{
  "n_head": 6,
  "d_mlp": 704,
  "norm_eps": 1e-05,
  "rope_base": 10000.0,
  "attn_scale": 0.125,
  "init_std_down": 0.0,
  "beta2": 0.95,
  "lr_head": 0.00861,
  "grad_clip": 2.0,
  "warmup_steps": 74,
  "schedule": "wsd",
  "decay_shape": "linear",
  "seq_len": 256,
  "doc_mask": true,
  "steps": 4894
}
Each number is 200 + 20 x the weight over its row's rms, rounded and kept within 0 to 999. Layers, rows and columns count from 0. The size before them is the row's rms in percent of the matrix's.

# up: layer 7 MLP up, 704x256, rms 0.181, rows 431-465, columns 64-127
# down: layer 7 MLP down (transposed), 704x256, rms 0.179, rows 431-465, columns 64-127
# gate: layer 7 MLP gate, 704x256, rms 0.165, rows 432-466, columns 64-127
up431,110,234,197,206,190,202,207,254,192,192,192,199,227,235,194,203,185,203,230,237,200,186,220,192,236,201,180,235,181,194,199,210,202,190,193,203,166,211,176,208,234,207,204,190,224,195,228,178,206,180,214,190,205,199,175,174,177,203,173,194,205,178,229,188,181
down431,100,221,202,222,192,208,220,198,196,203,237,179,241,212,219,150,198,214,207,207,226,221,175,176,174,203,199,167,194,177,226,158,204,188,203,169,169,193,223,208,187,169,193,245,206,176,218,191,214,210,228,225,235,193,195,193,226,164,175,211,189,178,221,190,203
gate432,098,211,249,243,200,225,191,178,180,172,201,182,184,190,185,201,149,225,217,209,187,212,211,193,210,197,186,187,195,217,224,176,197,193,203,219,168,198,176,202,196,145,175,247,183,215,191,197,206,197,197,202,199,182,182,203,203,218,229,203,228,203,236,201,192
up432,102,196,194,186,183,191,208,188,202,232,177,196,201,200,187,196,209,181,179,180,223,215,236,171,205,196,189,206,210,222,184,197,191,185,224,201,207,224,202,254,193,171,196,204,183,201,214,197,205,215,208,192,215,216,196,235,209,216,222,208,214,206,193,237,226
down432,098,199,228,195,202,191,198,207,218,242,186,199,218,199,188,176,125,223,174,176,194,216,207,185,174,160,176,196,208,209,200,190,211,217,179,158,182,164,203,206,174,164,226,200,200,176,216,224,202,204,221,220,163,241,187,181,195,190,229,205,217,218,207,201,199
gate433,101,199,191,198,205,217,183,189,193,177,201,203,201,218,173,179,211,171,233,167,170,218,190,191,190,234,203,213,196,171,195,196,210,207,191,218,187,205,202,222,172,158,184,179,167,198,214,195,201,231,167,183,195,223,197,184,206,198,221,208,178,199,198,173,224
up433,095,159,190,194,209,186,206,210,186,200,183,211,182,217,214,188,196,222,209,188,212,203,195,196,181,160,190,193,256,199,190,193,213,214,219,209,208,186,185,205,227,180,201,183,194,187,220,239,228,177,200,197,200,173,233,193,174,215,190,194,185,190,221,204,238
down433,098,210,214,210,207,153,188,215,232,180,173,168,214,167,210,185,204,213,222,196,228,207,215,232,219,202,162,198,188,180,219,241,217,183,175,191,196,176,204,202,195,219,182,238,202,200,195,212,222,198,187,195,249,212,200,187,200,207,196,237,199,227,203,247,194
gate434,100,172,187,232,218,198,178,187,177,220,205,183,191,167,198,187,174,193,160,189,195,189,199,214,247,171,233,224,194,240,195,239,212,162,196,212,204,220,189,188,176,185,219,206,185,192,238,211,231,195,217,189,196,183,186,202,183,171,188,215,209,199,236,221,177
up434,097,221,202,204,220,188,146,183,191,196,241,234,203,177,211,191,204,217,195,203,214,205,208,216,136,202,239,215,240,231,220,177,229,188,215,197,191,222,196,180,190,150,208,205,186,242,209,185,216,205,169,157,231,215,213,176,191,187,190,204,203,201,197,183,189
down434,099,194,202,199,207,218,185,221,160,199,188,193,229,239,194,242,206,205,210,216,177,208,197,223,199,166,193,182,167,189,170,184,200,244,228,185,239,179,161,196,165,205,189,186,206,196,181,209,176,192,208,204,183,240,220,190,200,212,182,232,201,208,184,177,163
gate435,105,192,217,204,241,175,203,174,203,198,234,164,193,227,238,200,183,200,190,197,214,250,215,182,209,215,213,209,191,238,204,214,199,200,172,192,181,245,167,216,209,208,193,186,187,202,176,253,208,204,186,205,229,170,178,216,182,184,193,197,211,175,214,199,160
up435,103,196,170,166,188,190,225,183,236,187,196,205,204,191,180,172,233,192,189,212,205,238,211,207,217,208,209,174,218,203,175,177,198,195,225,204,202,247,197,183,171,185,194,166,213,201,215,159,208,223,206,195,211,212,219,192,210,201,210,202,173,209,219,191,212
down435,097,192,200,198,197,186,202,229,184,236,196,202,187,180,210,209,199,220,197,190,174,188,206,178,186,215,193,206,228,176,203,207,190,193,200,203,230,204,198,185,181,227,223,267,189,184,216,214,172,195,208,186,204,195,185,191,220,187,202,192,185,190,209,198,218
gate436,097,228,174,222,218,210,223,185,245,157,196,215,200,190,156,205,200,221,209,221,190,194,207,196,192,204,244,207,204,229,210,229,193,239,202,213,234,201,183,219,188,234,221,192,199,172,213,224,186,196,197,163,223,193,235,204,216,211,143,162,173,206,198,216,235
up436,096,228,146,191,209,208,222,201,209,168,183,201,188,204,229,185,199,153,178,218,203,187,192,190,212,206,221,212,186,167,198,186,195,174,192,210,170,206,201,216,196,233,198,234,249,200,223,209,206,157,178,215,225,204,196,199,222,179,171,164,193,207,212,152,209
down436,099,222,204,237,212,234,155,206,190,198,222,209,179,232,193,179,226,213,197,224,165,196,229,207,159,194,219,180,199,194,184,233,213,202,189,204,226,191,213,216,201,215,163,214,173,213,193,226,206,185,216,220,172,211,230,179,200,178,202,190,196,189,178,186,172
gate437,097,201,221,218,184,193,206,221,183,217,189,188,193,201,193,155,182,195,226,186,160,191,166,185,223,219,170,170,183,191,230,183,228,190,202,227,166,206,222,199,175,202,178,195,180,210,187,203,222,176,212,229,190,195,194,216,225,195,198,204,181,170,212,183,227
up437,102,165,207,186,167,211,164,198,179,202,215,230,217,227,152,226,211,193,193,204,194,190,195,194,188,207,200,201,155,205,199,202,168,211,178,228,192,190,211,204,209,215,180,195,190,226,232,164,146,191,214,196,200,189,229,212,228,220,193,166,182,193,159,177,198
down437,101,197,211,223,178,207,177,196,189,170,208,190,209,212,200,201,184,190,201,223,205,177,181,219,195,198,240,217,209,167,215,221,187,206,195,201,195,256,195,179,207,169,191,217,191,246,243,195,193,214,221,162,207,195,214,210,205,174,197,183,191,186,190,150,207
gate438,101,203,195,212,239,173,184,187,180,232,194,184,143,203,166,197,194,216,213,202,181,205,195,219,201,205,199,180,186,194,212,211,182,183,179,192,202,195,228,160,210,184,203,224,208,176,165,142,181,168,213,201,219,203,196,183,202,198,197,173,183,191,187,173,217
up438,095,205,190,196,178,189,178,206,194,180,193,189,220,226,201,182,230,150,193,190,162,181,197,204,198,200,195,230,156,230,215,203,203,194,174,215,218,228,200,185,198,188,160,201,208,203,222,180,220,231,197,193,227,179,177,182,218,238,172,217,198,211,257,192,194
down438,095,207,184,191,206,169,173,201,189,184,196,205,181,200,151,206,193,214,176,180,211,187,182,171,190,187,183,167,219,192,167,212,182,212,224,185,183,166,190,213,207,198,212,197,238,188,195,171,225,198,194,179,184,218,206,197,179,181,203,209,185,221,203,237,230
gate439,100,235,173,222,175,214,223,169,227,215,198,204,230,189,204,199,174,212,194,213,202,206,192,234,173,207,184,196,195,211,214,211,199,163,193,176,243,193,167,228,209,177,173,182,218,174,201,211,210,194,204,221,201,195,210,204,207,210,211,216,187,206,204,227,230
up439,094,235,191,196,194,193,255,214,201,178,179,199,191,203,217,171,227,218,194,207,187,146,213,224,218,174,202,160,186,160,220,224,154,218,229,214,197,202,219,212,219,190,246,197,171,211,212,190,158,185,180,238,176,198,208,184,196,220,210,186,187,181,188,216,225
down439,098,212,203,252,212,171,205,188,207,200,232,210,200,196,201,206,206,222,201,195,193,194,192,208,207,188,239,215,212,214,213,199,192,196,182,225,168,153,216,214,215,206,198,198,215,187,196,177,191,194,197,212,200,217,201,188,187,172,199,200,226,167,189,196,173
gate440,102,201,218,217,214,216,241,221,195,197,186,217,217,195,183,190,191,202,207,226,198,215,188,180,201,213,181,226,200,144,195,199,189,175,226,176,193,185,198,200,217,222,231,227,245,182,228,219,197,177,205,225,196,202,183,209,199,204,185,179,224,191,166,193,223
up440,102,217,212,168,202,217,225,215,183,192,181,192,191,192,217,218,194,144,187,212,180,188,212,158,202,210,201,183,213,194,216,168,213,229,250,214,197,216,212,207,174,225,221,241,199,184,227,208,178,168,188,197,211,199,172,218,199,188,169,201,158,170,159,213,181
down440,101,186,188,154,222,203,202,173,187,183,215,215,192,214,204,162,187,214,172,225,147,197,217,221,222,196,187,200,200,208,204,183,237,263,185,187,216,200,210,232,218,242,211,195,222,203,212,173,174,212,182,193,194,213,225,188,185,214,195,182,210,205,194,191,214
gate441,097,199,182,202,206,177,211,223,193,204,194,233,189,194,205,210,221,183,228,225,198,199,216,188,198,203,224,238,176,197,197,250,211,201,186,192,219,172,204,187,209,167,225,231,239,185,189,165,194,212,194,254,230,253,211,176,187,197,233,167,190,217,166,201,182
up441,091,216,162,178,193,194,191,177,194,198,188,178,231,164,174,217,213,187,179,170,177,205,199,177,158,216,189,189,175,205,198,170,202,192,233,201,247,199,178,214,192,180,141,170,190,194,198,200,224,167,190,191,174,173,161,217,212,231,214,206,203,191,210,172,200
down441,091,171,191,207,217,217,190,160,185,219,215,222,177,207,215,214,194,212,202,233,244,225,196,215,220,177,217,220,220,181,199,172,217,195,181,197,183,221,228,198,190,251,176,189,195,197,174,238,196,179,197,176,223,174,223,193,219,226,190,239,200,178,175,227,209
gate442,100,237,196,215,228,161,188,231,182,204,247,201,202,218,210,211,197,184,218,193,234,195,177,159,177,181,200,197,154,232,191,182,203,208,212,191,204,180,224,198,202,206,177,191,206,171,193,200,199,199,209,210,220,225,225,219,212,197,183,192,216,172,159,171,186
up442,105,188,210,193,185,202,191,148,196,248,167,180,231,224,175,195,196,231,209,214,180,195,180,212,187,203,213,217,173,190,195,203,195,216,197,172,193,220,202,235,170,174,196,223,196,215,237,205,180,186,196,208,193,201,193,202,176,203,226,218,171,184,227,199,212
down442,103,206,199,224,201,212,229,161,165,217,179,181,228,222,222,191,161,182,200,207,203,200,157,175,195,181,204,225,154,183,192,180,199,203,194,206,190,215,198,207,182,217,211,181,202,193,200,188,197,184,186,176,230,187,250,139,237,209,200,148,215,206,221,231,190
gate443,094,195,190,211,174,186,200,248,204,195,199,215,185,199,170,240,174,208,200,194,161,209,202,187,223,189,192,220,186,188,198,199,185,168,185,194,208,202,196,177,182,210,158,217,203,238,195,180,226,187,215,183,187,197,196,214,237,229,161,193,201,247,235,192,213
up443,085,179,197,210,234,194,195,179,208,165,212,202,185,222,197,168,222,221,192,216,208,164,201,211,190,186,156,179,210,222,204,180,198,197,186,195,221,183,236,204,210,203,206,226,200,198,214,225,209,197,216,182,215,228,197,167,168,226,193,199,199,211,147,195,212
down443,091,201,194,219,164,211,192,220,202,229,181,220,214,189,175,232,206,189,191,183,235,200,222,191,206,171,217,225,174,211,217,217,207,178,189,210,195,212,194,162,232,188,156,188,191,200,185,201,236,209,194,172,200,183,171,227,210,201,187,202,194,241,257,209,176
gate444,097,172,193,208,194,233,198,194,198,177,198,180,212,225,201,170,177,210,233,173,182,209,180,181,196,191,175,197,191,181,194,198,202,197,209,193,216,198,176,212,235,187,198,211,213,184,192,207,206,194,213,178,227,208,226,209,187,172,208,174,186,212,214,181,222
up444,097,199,241,165,184,223,210,188,178,176,216,193,226,186,182,187,194,205,215,228,206,150,233,202,235,203,184,183,228,194,204,233,226,197,207,206,204,212,207,184,190,198,221,179,207,196,217,205,200,179,162,208,185,175,215,201,204,196,213,230,176,205,229,218,164
down444,100,179,181,221,193,162,169,153,175,174,224,222,183,214,202,227,178,201,214,254,178,210,206,186,226,229,173,212,172,177,195,198,215,213,222,169,190,196,212,204,178,170,210,229,202,205,208,218,189,193,206,216,204,216,206,200,177,185,232,206,189,145,203,208,198
gate445,101,226,203,186,206,203,197,211,200,202,220,194,201,216,190,223,165,179,181,143,190,167,187,214,187,189,212,147,197,240,200,192,191,215,197,207,218,191,199,215,160,189,175,195,223,184,213,180,195,209,212,226,193,182,182,207,228,216,208,185,163,167,207,227,231
up445,105,179,160,230,194,174,190,173,200,224,215,187,202,183,241,197,177,178,156,208,231,218,215,244,185,194,192,195,176,205,193,208,203,236,148,204,215,178,251,251,201,218,203,221,190,211,208,204,180,188,167,186,224,220,222,222,200,171,211,169,212,192,173,186,198
down445,103,196,209,221,225,194,204,170,194,191,195,188,176,209,212,210,182,234,217,187,194,191,188,186,194,205,218,185,173,171,202,209,204,178,165,236,194,179,227,256,187,190,201,236,216,199,197,209,173,178,199,209,205,185,183,218,214,214,177,196,226,165,204,190,209
gate446,101,182,214,196,169,225,171,183,187,194,203,192,216,160,201,186,197,220,201,187,188,221,157,201,216,205,191,208,199,210,205,228,215,166,204,206,191,199,212,177,207,210,220,220,199,182,198,211,202,209,197,197,196,179,191,210,213,180,143,166,198,182,196,211,206
up446,099,172,154,204,199,209,214,171,196,227,185,207,196,195,200,193,175,218,195,159,216,195,177,222,239,162,209,255,228,200,205,175,193,174,167,193,246,223,162,211,168,199,165,220,193,201,182,209,214,211,226,176,198,196,196,214,186,188,174,195,182,196,238,167,214
down446,101,186,210,186,176,186,191,193,240,187,190,220,176,179,175,194,204,201,208,244,233,213,225,208,180,212,218,183,189,199,189,200,210,174,188,241,189,168,159,174,187,198,222,171,196,182,190,212,178,199,209,198,182,202,191,199,199,173,199,161,191,229,181,211,193
gate447,096,186,210,195,214,242,215,212,217,215,221,194,185,249,190,160,199,185,164,212,192,178,201,239,200,178,216,163,191,199,185,218,210,201,200,236,221,161,203,187,191,211,215,186,184,202,237,203,190,217,168,207,204,167,225,211,221,202,191,187,240,194,192,206,209
up447,091,188,226,189,159,244,188,179,225,200,180,223,213,183,203,190,246,188,214,200,241,202,178,219,185,205,155,191,216,188,219,193,187,204,178,239,200,185,193,200,192,209,215,196,205,202,168,212,247,212,203,191,226,221,195,188,197,193,160,203,195,200,215,170,215
down447,098,201,191,186,220,173,213,174,145,210,190,180,205,212,197,202,205,166,194,185,185,196,200,177,195,173,220,225,187,192,176,228,184,221,212,177,216,204,182,218,193,184,178,184,194,164,190,212,206,229,212,187,224,197,165,186,181,214,233,195,198,204,171,205,174
gate448,099,202,212,190,197,201,222,204,201,180,190,158,197,215,196,183,232,216,203,203,161,223,226,194,185,179,190,205,156,197,157,190,177,210,232,218,188,205,205,186,201,229,193,201,192,195,192,210,205,209,225,209,220,171,178,179,226,200,221,225,219,239,203,234,190
up448,091,190,208,214,159,236,215,216,236,202,208,201,161,209,206,209,173,193,197,217,213,175,208,192,197,227,218,201,184,168,207,206,202,210,171,164,218,187,220,198,202,191,196,206,210,200,203,197,166,208,202,222,231,208,230,213,183,204,208,213,173,180,204,187,188
down448,096,173,187,236,189,193,188,212,197,163,188,222,208,211,170,171,176,187,195,191,229,209,225,204,180,204,233,201,214,219,179,159,162,185,208,209,194,192,207,188,216,176,193,205,216,194,248,183,179,182,186,215,196,160,235,196,190,215,202,195,220,160,251,188,186
gate449,096,203,177,200,239,221,200,227,255,188,192,165,217,202,188,201,213,141,199,203,209,219,204,223,201,223,194,187,205,232,244,202,165,225,191,192,201,192,219,191,138,226,199,236,196,194,201,177,195,191,203,175,181,216,187,194,205,211,202,185,216,177,205,155,172
up449,096,198,204,165,218,191,196,237,214,212,209,185,190,218,184,161,175,184,186,198,183,165,207,233,196,202,200,240,181,184,184,201,186,183,181,174,237,163,203,205,201,213,219,198,162,241,167,222,218,204,189,210,221,202,183,191,205,192,196,209,213,170,212,218,215
down449,097,186,148,212,215,201,231,174,230,195,185,211,189,197,208,169,214,176,184,207,208,192,192,207,157,198,150,180,245,184,190,193,213,226,185,166,217,202,198,191,185,179,214,221,220,189,203,180,173,226,214,215,206,230,202,202,208,190,209,192,175,196,172,182,172
gate450,112,221,215,229,204,197,192,203,193,177,184,187,218,215,204,178,187,181,218,199,191,207,226,179,199,187,162,184,207,222,201,161,189,238,212,172,175,176,195,192,212,169,211,201,219,181,148,186,221,183,227,210,173,224,208,218,213,212,199,212,207,186,237,227,167
up450,113,194,199,206,217,199,210,207,189,222,159,237,212,187,246,174,183,186,162,193,171,174,246,230,208,185,206,198,206,186,193,229,184,171,202,169,155,195,182,195,188,176,225,215,222,191,191,219,210,218,160,215,227,229,184,199,212,186,233,238,223,236,224,223,180
down450,109,207,227,190,190,214,195,206,203,186,223,213,223,214,213,191,194,204,195,162,196,213,199,185,196,173,191,201,188,207,211,181,199,209,190,177,204,186,189,199,204,177,187,228,173,192,224,201,208,176,219,238,141,220,225,217,184,216,185,217,211,215,198,222,194
gate451,105,187,188,220,198,208,201,233,186,236,219,158,203,202,170,195,181,177,203,212,196,228,190,178,204,219,190,206,158,215,221,247,217,185,202,219,201,230,203,206,196,204,236,218,179,206,212,202,210,167,202,213,193,167,222,191,221,207,190,172,215,215,216,219,202
up451,103,194,204,163,208,172,177,199,197,184,187,216,209,226,203,225,231,204,215,220,190,196,204,217,215,212,196,216,202,194,199,205,197,212,211,194,194,189,210,220,177,217,192,208,192,197,202,229,178,182,229,167,179,213,200,193,199,187,173,186,182,177,197,214,175
down451,102,205,174,210,199,226,224,213,214,228,241,211,188,169,201,190,229,234,214,197,172,211,214,191,211,215,193,200,239,225,207,190,170,186,178,182,210,237,243,174,197,199,192,185,169,203,214,180,206,168,197,234,210,224,199,217,209,187,234,200,169,168,177,206,212
gate452,098,192,204,232,189,223,204,193,206,195,217,175,229,205,183,191,209,211,217,192,205,211,191,188,193,229,192,214,202,183,195,168,167,187,175,199,234,197,197,198,197,171,216,187,213,207,186,182,237,241,211,169,213,202,201,156,220,176,227,229,217,193,198,216,179
up452,101,201,214,187,205,205,191,206,163,217,228,188,210,199,181,210,187,210,223,170,190,189,223,178,200,197,202,221,224,212,193,175,178,216,212,236,216,210,252,169,201,231,207,220,190,188,186,183,204,229,208,177,185,178,203,159,175,204,231,194,208,174,201,178,211
down452,099,215,193,191,207,192,196,199,196,223,176,215,194,166,229,211,195,215,214,214,210,213,168,237,194,204,185,226,192,199,211,230,202,200,192,225,222,224,181,252,184,195,191,236,212,199,210,184,173,202,201,223,210,176,196,208,210,223,187,211,240,215,196,198,174
gate453,098,208,220,174,253,199,214,192,209,204,230,199,185,191,201,214,206,193,208,195,188,178,185,210,173,215,200,170,200,207,193,193,210,185,187,209,216,179,215,200,208,169,192,245,190,201,177,237,208,228,182,232,221,192,191,175,200,183,249,175,193,215,171,226,236
up453,097,217,192,220,191,178,191,190,190,175,177,197,197,234,194,232,154,216,201,202,215,226,169,205,227,187,205,244,180,200,217,187,222,185,211,178,162,241,205,198,178,211,231,170,214,202,190,209,202,233,215,209,212,227,198,190,185,206,215,201,239,176,196,232,178
down453,101,188,197,214,189,199,165,177,193,190,216,207,220,191,197,162,227,172,194,183,213,197,204,192,212,154,218,222,199,184,168,242,217,203,221,210,198,225,198,213,200,209,217,212,194,201,192,239,146,185,190,207,202,214,224,226,207,210,204,186,197,182,205,193,207
gate454,105,198,215,191,187,208,198,212,188,190,202,230,208,163,181,215,193,223,199,222,223,214,230,188,209,184,190,168,194,210,200,199,149,230,178,178,190,221,221,161,253,209,228,197,193,199,203,180,226,200,198,168,163,216,163,176,190,190,219,179,187,179,185,212,202
up454,103,203,205,180,179,192,219,207,188,194,172,228,189,200,219,239,218,187,202,192,190,174,218,173,212,195,190,219,170,207,191,212,209,201,194,199,207,208,201,187,227,215,228,227,193,204,242,184,203,185,203,186,201,188,191,201,198,190,197,195,222,199,204,195,172
down454,103,182,178,193,218,208,194,175,173,227,206,193,188,196,179,201,219,196,184,185,176,188,243,206,180,194,202,209,197,187,155,210,191,185,198,187,179,184,195,198,193,209,228,148,185,204,221,207,216,244,198,198,206,186,205,206,244,200,193,192,192,192,180,210,227
gate455,101,227,192,196,213,220,215,184,217,178,182,209,186,210,179,218,173,182,177,211,212,184,177,236,249,176,229,187,200,209,184,219,176,199,191,206,178,185,221,182,220,176,218,198,200,189,216,200,203,195,225,213,212,213,211,214,194,189,223,173,222,172,207,166,213
up455,104,202,196,198,221,206,200,212,161,228,210,182,188,227,137,210,204,211,241,182,189,187,189,238,240,187,185,195,207,215,247,207,219,203,203,211,189,231,196,222,195,205,165,238,189,144,229,199,194,192,210,191,231,177,180,231,191,198,177,192,180,160,191,222,196
down455,104,197,220,193,157,215,174,200,168,200,177,214,172,225,150,197,201,235,217,231,210,225,176,188,190,206,214,215,212,224,180,187,172,237,201,190,208,204,196,219,175,198,192,202,192,160,203,221,176,257,225,194,192,201,193,189,182,212,185,193,216,221,196,192,201
gate456,095,198,227,241,197,179,209,185,212,176,150,206,184,204,193,209,167,193,186,184,211,202,219,190,177,229,201,163,207,214,204,209,195,219,205,195,192,180,223,227,203,221,219,219,196,171,199,176,149,182,185,193,200,180,198,167,214,213,204,239,219,207,207,211,208
up456,086,207,192,155,225,211,189,199,230,193,223,205,227,201,234,189,200,169,164,187,209,206,228,180,213,185,183,214,209,218,184,190,197,220,201,209,157,163,217,192,212,241,186,198,201,203,211,203,232,201,204,213,196,186,219,207,186,197,190,201,243,209,214,215,188
down456,091,186,189,217,199,191,182,198,207,188,229,202,200,214,187,209,190,213,271,190,195,200,186,214,197,190,213,192,227,155,217,221,226,204,223,208,227,200,210,206,214,165,190,190,207,194,217,189,159,220,222,218,204,182,182,210,216,201,212,206,180,217,192,186,178
gate457,103,217,254,216,191,204,204,214,207,179,198,200,171,212,190,188,210,192,199,188,182,196,232,202,181,209,186,172,192,199,197,198,179,201,189,227,203,230,230,214,222,218,255,150,195,204,208,205,203,205,178,164,215,188,156,180,231,206,139,219,215,182,188,180,166
up457,111,200,199,170,191,199,226,176,189,246,223,184,184,190,184,186,207,221,231,196,206,190,171,204,211,199,229,172,234,222,199,199,224,227,208,178,200,179,236,200,185,197,234,189,203,228,186,219,134,200,223,169,198,219,206,213,204,182,210,227,230,199,201,181,166
down457,111,191,191,202,221,169,203,215,151,206,187,189,190,218,184,144,220,234,203,182,163,212,198,227,178,218,241,209,203,156,198,193,200,202,206,203,209,231,186,181,201,173,214,211,178,227,186,201,182,201,191,218,188,197,202,202,165,202,192,227,213,154,193,199,215
gate458,101,211,194,213,190,215,214,221,200,187,211,184,190,220,191,214,214,196,221,139,176,171,221,191,223,197,205,194,216,228,186,203,170,179,211,208,182,174,190,167,221,190,215,186,229,211,218,193,213,202,210,221,192,193,222,214,238,183,207,218,187,183,259,218,207
up458,097,187,209,219,183,215,188,202,221,182,222,197,200,165,181,211,209,222,217,187,195,212,186,250,204,213,186,156,234,170,204,216,191,200,204,224,182,209,192,174,216,216,202,202,191,196,156,200,199,192,195,172,189,207,179,191,227,266,184,176,193,206,185,201,217
down458,099,177,171,182,183,219,200,217,206,212,181,152,214,226,209,171,194,221,227,178,206,206,231,211,199,205,184,190,158,160,171,177,231,190,198,216,180,184,216,184,180,173,203,201,190,164,203,221,182,172,227,184,192,191,198,199,163,239,193,251,208,213,184,172,205
gate459,102,185,188,211,209,206,238,200,202,179,200,224,183,222,170,198,206,192,250,214,227,194,216,208,219,187,192,176,219,171,201,228,216,183,187,197,160,171,219,169,228,189,210,214,183,182,207,189,202,172,201,190,188,183,203,189,215,198,221,218,251,175,183,228,195
up459,102,194,178,194,196,195,215,195,191,183,202,195,200,196,196,191,191,189,212,187,169,166,191,239,233,182,189,214,183,220,204,214,204,189,187,186,233,182,219,189,194,194,202,176,210,176,206,207,215,202,221,190,194,182,165,191,183,222,223,218,200,211,166,215,201
down459,101,207,219,230,197,196,184,220,233,199,195,193,180,222,203,185,196,178,210,207,208,206,194,229,160,196,186,206,202,183,227,169,184,238,182,196,219,165,230,195,223,207,163,201,186,189,223,222,184,226,210,196,195,200,221,186,208,195,171,188,240,208,200,224,203
gate460,100,193,225,232,180,181,243,211,230,201,203,213,176,190,176,211,206,208,190,200,184,210,205,208,215,232,178,190,199,182,161,180,207,215,156,195,181,187,221,198,180,199,234,233,206,209,224,218,179,166,190,179,142,183,211,235,193,195,189,207,215,188,201,187,186
up460,104,222,182,181,239,215,218,169,195,191,184,190,211,225,212,207,206,195,202,192,212,229,185,213,216,199,205,215,199,203,212,217,168,198,171,230,195,170,182,212,218,192,204,223,200,240,204,191,214,212,188,182,205,204,174,186,216,205,200,184,201,216,183,206,193
down460,101,165,169,184,199,182,201,186,224,206,212,201,195,175,227,195,188,225,198,187,196,214,197,199,202,169,187,210,259,224,173,174,237,207,206,176,167,149,201,209,227,188,185,177,196,194,230,194,190,166,191,178,178,230,202,205,207,157,233,206,220,171,190,204,215
gate461,094,205,192,187,234,206,210,196,190,176,208,173,188,205,214,197,222,225,186,206,199,216,188,200,195,212,213,166,233,192,225,205,212,203,219,252,184,241,205,178,219,211,192,207,170,170,243,210,204,199,190,162,229,167,180,211,215,228,200,165,217,183,236,195,180
up461,104,173,199,178,202,207,200,217,206,211,188,171,222,187,207,205,166,207,186,196,210,180,198,180,196,224,216,188,180,189,215,192,197,252,217,186,203,204,214,211,171,196,216,208,222,236,199,215,217,237,192,218,195,163,185,264,208,195,212,182,181,217,231,207,183
down461,102,190,175,177,225,217,189,183,200,187,186,192,192,203,247,194,218,182,225,219,193,196,244,159,214,212,188,159,201,218,198,210,193,194,192,178,184,206,199,206,225,198,196,228,254,260,190,195,181,202,223,192,194,166,230,230,201,192,219,211,182,254,198,175,202
gate462,094,221,176,208,190,159,226,189,191,180,201,213,202,219,187,201,192,185,195,210,198,201,190,183,222,223,216,206,178,190,179,203,185,217,193,184,158,159,199,183,172,239,205,241,203,208,234,177,216,212,210,185,205,244,246,195,165,176,198,201,215,198,183,180,174
up462,095,181,226,212,220,187,179,212,230,218,195,183,177,223,161,205,196,155,190,196,191,225,239,246,178,204,183,216,193,222,202,187,171,204,179,171,209,216,182,178,198,191,185,205,212,235,191,214,202,217,211,185,215,207,206,203,240,153,216,186,203,198,210,166,195
down462,102,200,180,181,198,226,225,203,204,240,149,235,196,193,193,208,212,226,208,222,209,184,177,201,213,196,192,205,194,210,189,236,219,197,194,229,180,180,208,198,210,217,219,229,190,200,216,185,195,170,205,220,199,192,207,184,161,197,208,212,185,284,191,229,174
gate463,098,203,199,184,159,202,206,154,229,216,190,244,195,198,201,189,203,171,199,204,207,201,165,208,215,204,180,195,226,168,183,158,160,173,219,196,196,167,202,219,200,179,197,184,205,249,204,164,218,221,209,212,190,208,221,206,196,150,210,207,175,258,211,212,172
up463,095,151,207,188,189,187,191,167,226,208,195,218,219,177,189,186,213,183,230,184,171,198,222,182,224,202,202,179,195,200,219,258,176,196,213,204,242,191,194,169,190,184,240,232,220,190,207,207,214,217,175,155,175,193,201,196,200,223,212,196,223,227,217,188,193
down463,101,222,211,237,255,199,198,227,194,171,177,219,200,208,221,202,176,219,175,230,219,224,194,171,190,208,237,225,190,212,215,205,171,204,168,198,201,197,191,193,204,182,196,196,206,196,204,203,172,192,192,218,199,224,170,213,223,185,223,209,184,163,184,228,216
gate464,100,196,210,206,198,196,193,229,230,190,196,200,182,208,213,218,180,203,197,222,235,214,227,208,216,180,147,169,206,193,214,203,226,222,238,196,222,226,225,221,175,183,236,187,184,171,199,198,238,203,175,208,197,226,213,220,226,217,207,199,166,194,200,188,193
up464,103,198,177,254,218,203,166,185,222,185,215,180,171,165,186,216,218,224,220,206,233,213,217,206,170,197,251,183,194,208,159,184,179,187,179,224,246,196,202,232,200,209,195,187,173,193,171,200,198,177,228,200,186,196,202,213,162,206,190,201,186,213,197,215,167
down464,104,199,197,184,211,170,192,249,204,196,179,194,204,150,186,233,177,209,199,200,216,214,219,199,221,197,193,218,237,219,208,190,192,208,204,191,173,211,210,208,187,190,192,164,177,194,172,217,168,214,199,215,235,213,225,211,212,205,200,211,263,161,180,217,204
gate465,103,203,215,193,207,209,204,193,180,201,211,242,194,195,203,179,172,181,176,164,168,206,152,196,172,171,192,222,204,193,236,236,216,186,183,208,183,212,193,157,186,191,218,218,225,172,207,192,238,187,174,228,185,221,189,216,204,226,194,200,221,190,225,196,180
up465,103,187,189,174,182,202,213,160,186,176,184,179,220,229,179,189,226,197,196,184,182,175,195,195,195,180,219,195,212,186,218,161,175,194,198,227,208,187,220,193,212,158,203,180,207,182,167,219,179,186,222,210,238,179,181,216,169,188,220,187,222,207,213,198,206
down465,104,183,222,183,151,159,214,190,206,188,190,203,202,228,180,162,169,200,210,184,177,201,207,228,207,175,201,227,211,209,212,163,196,191,190,217,219,229,205,197,186,182,191,211,215,173,181,177,234,193,207,205,203,204,200,202,197,201,222,223,200,204,184,166,156
gate466,099,195,191,221,196,184,220,234,213,165,200,220,169,222,189,185,167,201,204,192,215,224,207,207,177,186,185,211,225,156,195,183,178,192,211,230,192,188,204,205,195,184,199,175,206,180,199,221,195,200,178,176,173,187,199,238,182,153,210,205,175,184,213,185,166